Weights of a small GPT-style language model, trained from scratch on English Wikipedia.
Architecture: LayerNorm before each block, biases, tied embeddings.
Training: a variant of Adam for these matrices, 325M tokens, 6958 steps.
Each number is 128 + 24 x the weight over its row's rms, rounded and kept within 0 to 255. Layers, rows and columns count from 0. Numbers have three digits each. The size before them is the row's rms in percent of the matrix's.

# layer 5 MLP up, 640x320, rms 0.071, rows 243-323, columns 240-319
104:103149136097128165092124139140137115109128119089059131094128121119125137128134139134133131106117158132091142098148127121116131069072137135139110138109149103153204136105144103125105124089123102148150173174109140125110100137140131122099124114
107:114156138146138136083172098124139117121174149123085080084110135158073176116115144129153122101120114136146123145085151133066093063135096147140125117152154149128130098113141144169104108125130161131120186150152153133106098116100112131149134126
118:095141158127131155109154118164133167126131089074171106115115102099131192115149164110144125136103136128174121139109106136117086096097130123171146095109128108095146135157158120120138134095117150107147134105124161112107181119112127122127090122
096:137104156142099112125112158122117124124152103116104172145155120177128167167077128141141106101139138090138128120134114089121138115142138121177096136159161117118113160134145142144118150088136110146124131122133115129109102098111133120149118127
109:110159139150146145111127081138140171137158125120176108141127110120122146139110145131143089107152127126151125161135073129130106119152104163176138129129121128115133134168081138130138105159098124116132125100137141115141155108115117110134124118
098:143184113127148125129145143135133108144142116144121122146150105115126108096147146161121096110105157076129144106130130121075111086125119115125104180170127135140107093115158168154120139136167178226157101137121141130159162129135156134140115084
126:132140118141092153122147166120128142137111169081125112130135079124112123101125118093138129116140125129121136155130104127141115124093142128141101115073136129145156120155099131129166120112123147129132108141151132149116138120105138100118130153
083:114158098130143102145097101138169151151138162142102160132126120142136126190108133143127151139104127124166149138113124183085129106155119137120099180115162142117144118122133126132102128114154082146110145218108093129129127187121135079168130158
108:126174129097100128140110102126141100126154098143133128088127125155129168161101095140125135136080125109145162151172143113083096088096080117151098173211159123151143113136114125149079122156162137111110110171089143133149108113113142104108134131
074:117130122136117119136110169108137132111117111148093134158130131109112110147139177198127098145174135136119138119082128093102097114093141170121158112121126099154115138165131125127123081114098126139129120160167082160076092099137122122131096156
139:126154072123136145106144140135124158126123166146126100122165107109133078142127100154119139083137149132155104126125109099114108086119126189149104097112095108171142146137087130131101052116146109176137110150127099142052122134155110065133122131
101:145106133115147177121129141148144132124161099103108122113099185191094127101120144088132131112095133143148132095151111149143134135156138105138106101136164096105187118143082073137162128111152118102117148134121136116132170146094148112158122123
110:139122135140144168131084126164136156139102143085149116114081104092125098118119129105154184122117146136105152148128112152120112119152115158121129105117079127173153130158107099158117103139134122147128141133159139137113165147129108113156106144
071:127121128143152123170166145135154095083092086092114103133135121161150118076111177166134133107102160082105128156174150158141113104152067137170125113153131157142154158123142117097127101152102132185123093110121148105156130135132193142092128111
101:072147120097111152117138103115123162162186105131138108109147140121108190114136165169115172141117127143131116115093175090129103083118027095124094078109091136113122154100151149154099148113117161139138116131108138149080115137138120122118089149
116:149130138122124134139131169110133127141129116093085151087161114194130121114152145137097110147130141121155109133110153125104112114112135096156111127158144104150132136179193146119103108104166151193189154116134125130128105127112171116124138104
112:165124135131106144123084089152137119094154131151122143187166133164132155207146102117131127094124148105107127116145104146138127081110032158142136103093113136158133121118126101159153138151086131147136151143165093128111147112149119123111117146
109:179145110113142107123129124131144091119172128109083111149114178167106118167094115147155138100103150107119152163118080160117104100158102126143159123109137109113146099145136154190159171130113129150129137193149127131113134113120154162159130113
104:154168091124119150155086132112135128116163135114078111137109114119122108164123110159118120127118126140122151118091166112134118126118125127120077109079123166163124081121124134175110093166185142157101109162142078156089127126118151110160128169
106:094097167132152101074086152140134135104108084111140147174106158130180116144122143138101153108121150125099155173117113133106128105134128088146152103151129127157146159124178117174113154131096112155150182088117140123164097131135148138144129114
111:116137136141121119112139123148122156123098168151130146121118126127119117102109165159092092191134138117147153146116146164100141113090089150113144131053123155144118155116109125107140150137137145114130107107136146138137105150103141124151123132
095:113169070100116125157141176137121134193110160142154090148128113115114103094141139145119105133108141130159094159111124102122091140137133150146126119126120145129111103099100107106079076076142141139184090152152137143132130138148110103101131136
098:160115122098143163124112136135158150118192125158120146144128142156111128143098111108120134080126134143130131103106165155152125137171081113138082099128131126121154134147104082130138148143076126135139114153099099121092144122104139057121139124
113:137134135146147116124091130152135140186174147147181119130159140123129144142098098153117124101137138126186103134147146166133109124190130117145105149163173135143120101164115157132111143175129120143129107137123100133138175098097124111110154101
094:114094119148156117110137109139136149110151138137122149154168125189165163179085103097161143181096146071110104179149087160121139063170099126157127148191131097122090164128167149159144143123123114167127133134151081106102119119141098100170124165
096:103144134129131097137144175090135160160109146124135119120129124120120094138140126168135083120124137144197135132126122119138151118119109117127121123100148108085117147109106101117115089137166113121160117171115147137144153178131137067120118143
114:168148123113093196154104158199120094146109103091118117121099104126142178133119157111122138091131120134171163122123139181115096127143113087120124106143104152137123103146118115158085143134137164133135194135174176131100150128117135090135123114
082:123110104082092146081089129171088133130135110120164130112126162141135131116095150154095130151114127125157107085086138119097135136087150115132109190107121126125113160126143129123118117096155157118121119124126123191092092120147136148154110147
119:112117113101085101102104170137113132137151087161150136117128133147061128095147138161122152161073135121135132190123087124117141108119128096120114108154164173109104111104173108144127127088135139143142131116124127155128078136132183147132139121
097:164125156145148191141135119127133128134130140091117172127123123145174112189075148121129128155165152107112127127110153138129125133124122146145151113115097055135113149112109094137134118113153108145120151115154125121117148101148163113186122124
085:126127126102097161072100175099104129082139121127135127136127156159090118123115175130121120101109131133139113149128084149101109116138119121144124110126126084101077131074091110113128142114159107125169107115107117173077119156094171153172086129
107:150138109126118125128105145132138137148176128123113120141155126155122160149126132141135148120111139134144130121095084152125123127138094107182139100088128128142120098139144145130136149137108141152143153104158119137105108108111128137118126159
109:121160119109144114135074120127145143193168113141139124111132179140127129159146156134137137087113131134156132103123151120091131139126098127116073164145174139177146101105098138157079105154148139123112120143128103156135122102117136123139108125
106:120135152135100173096116094136127163174175093117165152126079117111134149146104159143087129100170139134141138105113124135141095128142116117115080106122119164141123129109094116127040112125128118122123166091136133124147098109160126118093129142
117:114109107103142145109147176124140115138132100109102165071084107158140093138102121118119181130155135114134130181121104078131130122074143087152117157150113121133156150132173153157145131132160107135152147156107157147100097145157170118167141118
110:116122114153128121100170120128125124111122137147112134181153142122131096172116134116132126111096132137110152126116129127131111128078092080129146132128108129118130116148098099116164135146148132117149093171163170127098123174100111101151108154
101:112168139142127111133105147122136131146178094154105149144171126181149098143152128149132120133088121122124109141133129113132123087140114114126116154172107084100118175129146117170105137159170108153115169147092160142137125127120139102135116132
074:139129093097134130072086134157133127138128187101155123104094176125118089097122134164117167132131122138131146088153154110131112125129151116099098140083167105153166126135124097123108098130159134147152126136143121157136110140129120129142128107
130:145175135088126171112113135162142165118153112126080128110137115136129169128118111109162155101149129111116127143142098167082110107158072124147115153128126095119128128105160123154133132160107170131169172150134106148108140130098152135169138085
102:157130138120143105127157112112140110138195161074118156128115142106104145206086107146133123162118129102121136141145096107106112131106140153133148141106122113164140149176109170159141125109159082137114128131136125103143121089107175135169165138
094:130084112119149147122128151167125127162112162131130089133128163176097136134119131127068115145099120139137103104127187149126106132151139143161109145157154139108132115149124113147103132079093154116114101101086164127115144121093113134111141143
081:076120165112114131124071105124126126140119147151115115097128129126109125149128158155117128109139123150140146133161064111132112114127082133125129123108167124100111148134108119132110126117147144123137115131107059141130116161145125113103098198
090:151131114085121140175132150103129112107120124131127139137132140151122135105151141131122119130114131089100151154173090127121159139130122146121113125104124136151120146150143095193146130101115168148141112134113072140121119131154151101133123122
101:142124164118111145095117131141147128137128090091103128104104127162133181121085140176147125127118117114135141101130153082105100082105107159128098132170112112168155158136147156166117102083153124102166192114115114124132105104130149118147090139
071:104133166114087146064138130165121156097128168149121109163117162135151095098129150132134139116154117128109138136133105130137116153102136151121130147130142071107136136101122117144126115116179146115119121112124132155129112106140131182149100148
085:101110140145139133153149139106144099124116098054158103135135150114138180149128134112149173149068137103124139179112032109118118121108155164167179109113148128141190156196117130175157103130103165120128132110133115115146086125176141152114120140
118:095155148138115139144141113166133154126100100108120108101148118129105175121135176108142093132131134141157095115119152167095110110094122147153110095124154124066147115151113137122118166144127149098139150160146169126081132124088100110129076128
112:103119136145106087134158126128145103157111186119138149149127145112088122168096148133099072138141132131176112125090157132065100115127136145146122129103163093121135114132113173163143153128105130120131115103179123121129104133127142113118156112
115:098134105158133131151149130163133146134109174093123140150127106122132123127077134152113116206069149110123099131099143107114081078098117135164137109115096111121143180121138171124140135093124109153116094108128175136110115114133160140129102137
113:142169130148164113109111140144136134136128121095103136106145142137137133138124135132119118105116147134110121133095113165084095098116134138129165139112151098131152134158165129139161055109144099119100164136166141109106153140124131105209108162
109:118166091110116165150111103108129137122118146143094104130144127127138100108111099139148099121157120137182147154114106112093086127104123137145142111126108131147128122128081123144120114161157136159163142131133110143075106120146089088151091152
095:144090163121123135105098167110141142127169133121085175121098142157118101174128118148129126097129146107125153148178126138121142111149087111114124154158140049109135143149117110170104135123173096164114129166138100135143132136092139121173154097
078:111105095093076147088134114132106136067101142175176116156130145128104130129129161129124115150142133114106101128163103151152126138116119118117142142130142101136136121139077132148128139139121185137135111124166146167169121115112135169114104158
078:140110122127128173100142093136158115122147137127113128127105126130123148161094120142124148117126155127162141110130099120131102085100113139124087101140152110153175141133104112156098107146144154162141137162111087127143126135115116077090134132
107:133126098171140154148168132156130100127104169139128127134144111155091127139118128143086170141138137119106147133146143109117112129109093144141163104129094115173138139168092153143111103123155114171119142164164090107114139132123136122117116133
091:129118106098105144118122177135150145182136137130096146124101125196086103172075124153121138131093148118127149152113122146109074102087085109166126098102146106096149132177116132151138106134119160152132125143163130137111135126120154093143121145
081:133107181115117128067067157145148146107138139081138109138108146145115164147076124127145155148121111137172142111137098112095129119116168123154153176110190118137173139181111101130143102103188159120127154115121112111110118150142129094182107172
098:116136155142107111126145102139129157146166121122170138132081135124126130125085138124130199099110145137138136117163135117148136120160076111116052126149125162131144115112069132125084149153122105125126135136150151135160102080113156128115145130
076:103147115146141140128110131111126121155131089111109170122133132148115104129098134136135129137121112147181110172098127127097089117116154137151088083097149090119122139116108158111130116123139069128158134092120118128129094148126152132173104147
099:080138098129136138112126111142153109154135139104123153136145106204100150168114107128096120156075118115121129140147133111102118066107068138135084181168105152111124155140157144164095139129189137115114154189108127139128116138079111084115113171
076:134162164152170141107145108152163101153139129109146110116127123119150166108090115167138244172134134144141169120119147126115127084157101155126096140133125147106120141108132122149106123139118147149117161139113152099123159106150101064150142127
102:136145149102140162132117161131131126140158135107111135093147155163110126103094122108138147133140117105183143126156146062110131115095119099134135127151130088135161147169118122174103102127130112150099150111121120139066146080147119072131114093
109:152183116109179121111142135111120096140134194084171143114158131131113157135155140085137125120091140105173114141160087167123138100181135104178129128167157125100146122157145140117134121137108143123129102110121116127103128159110119123129162100
105:159092137155112158161167177118136123104100137110123137122133122122139082137116129073146133135133146141133164133096149116158136159102082127107145124097092109127166127145115106144149146148157164154167124143119131133145119157108147147122136161
111:135111118106112125148109136106143158177111088151154179122091152126117083116147142187096140153124157138179117105091076134112136129110108104110115091086126143126097127134128153125133114141113146128184121111109133134123104162093148079088101135
123:115133122087115085094129133107135123172126147140140120131104167131112094171135118185118121118121144127169147130120153132128108136093084113108123118118122152150143111097134149131122122132142120117168122138128132160152114133127135088112085116
110:089138129109118134095126141136105146139164130134147159129137147116130141122142144113133116089120119138160120146152085130111140140135114153149127111088118079120129133102152106139132100099141112115154156117120139159141108145174120119178090146
130:122110098119142149108139165112124152188116170120161144117131160117141116140127152109112145114152150131195097155135111154137083135116117136166155109091131153116119106130097154113135085113100171083187094105125089151105117163126113121126122113
111:109123100110081096143133106138110179154152145168154162125103138131168119124126117180070128170143144119124124154123077124091108135106179104126128121117122111107137175122138176113121132142167088141149136108139167166114106119153148158104125135
071:123147148144179127145151150102169135138149121106093106121115118154144125124056128141143158126133147110099164137133133137123134084146101117135115128090134153124160122149130135129147145154107152179105098128096085106159125134111162092089154132
082:179146096141137095121120161109119123117127134118112103150155134149108102156133107089135082115106145112084135185173108096145145153124121120135149131152139141138119108197125103140144082154066123132090087169113069116110136117164144126123121155
097:124106130130141122129116152143120093119124151164127170161153115180109163166149170114121107126098141071158133144178107134111168100115122177150105074121179077141126139183123117116154123127131104134132128162111110121166132151106133112127151118
076:128140138156163160139092121150182125147111122132167167136107137146155137125111135107113166176125154103115168157152156160106125136148139154156126105118165140131160152111130097145144127112119186125131162123114117082153136163153131103155155147
103:142119123149114105107131167179132155125147156122145115154114110150104175155095137095112128128098121113154108152174120130136107119111110112140110179148146135130189124143074150123133135142125129093108093155152137118130140145097119109156146135
103:117124105122094091110123122162097123157136118133135132145147152157170142143115133158121167177139129122154117164157089136106116123103131108132111127154128111128120124203120136096119132149166113132091114143169187142085136100164103101132149125
119:099144157121137126087123124123132152146155126096141150151148158160124173144132147139146139100140126115181111143132118154097084104132097204136144105116136124104110122172127113116146124079098186111173173122149097141079109110172113071121091125
112:144096169161142144150101127148131080144126141121143143131131148158141168153115128126120117123117121120117185111083099170100149138163146159119162109098098085152118158134085098188136156104122122121108162122152130112117131139151151117151112149
121:118152108105107125108099140118128124104128122130145158120115174132096150123123155133068111161122128122122145169096109113091136142105129122176119152144134131114123139047142131141090131120164096126140131147133128153080098119116178143146115140
106:068161125105142098150112099166132176161167099119160127117102109107162116129135092184120130151117143138128095111108162120152118143135146102109107078086145118129137196124140090119124136160137097126119162144099146160126173135148127112112135176
099:119127123116110141125107112160126117158136131124117091139127145150112127151111124150094137109094154124148161133109119111087102101104085143172117151145135085103127185106131093152103077121143118163142116125115151135138116105111163117121103142
090:131138121071136176112123098121149151146108133084123090130113160150086124177129105139149107093129113150147151097076154148113108136108105134135148167121137171164164118114098097136119125105145132127134160104115130124170121105122140112124116138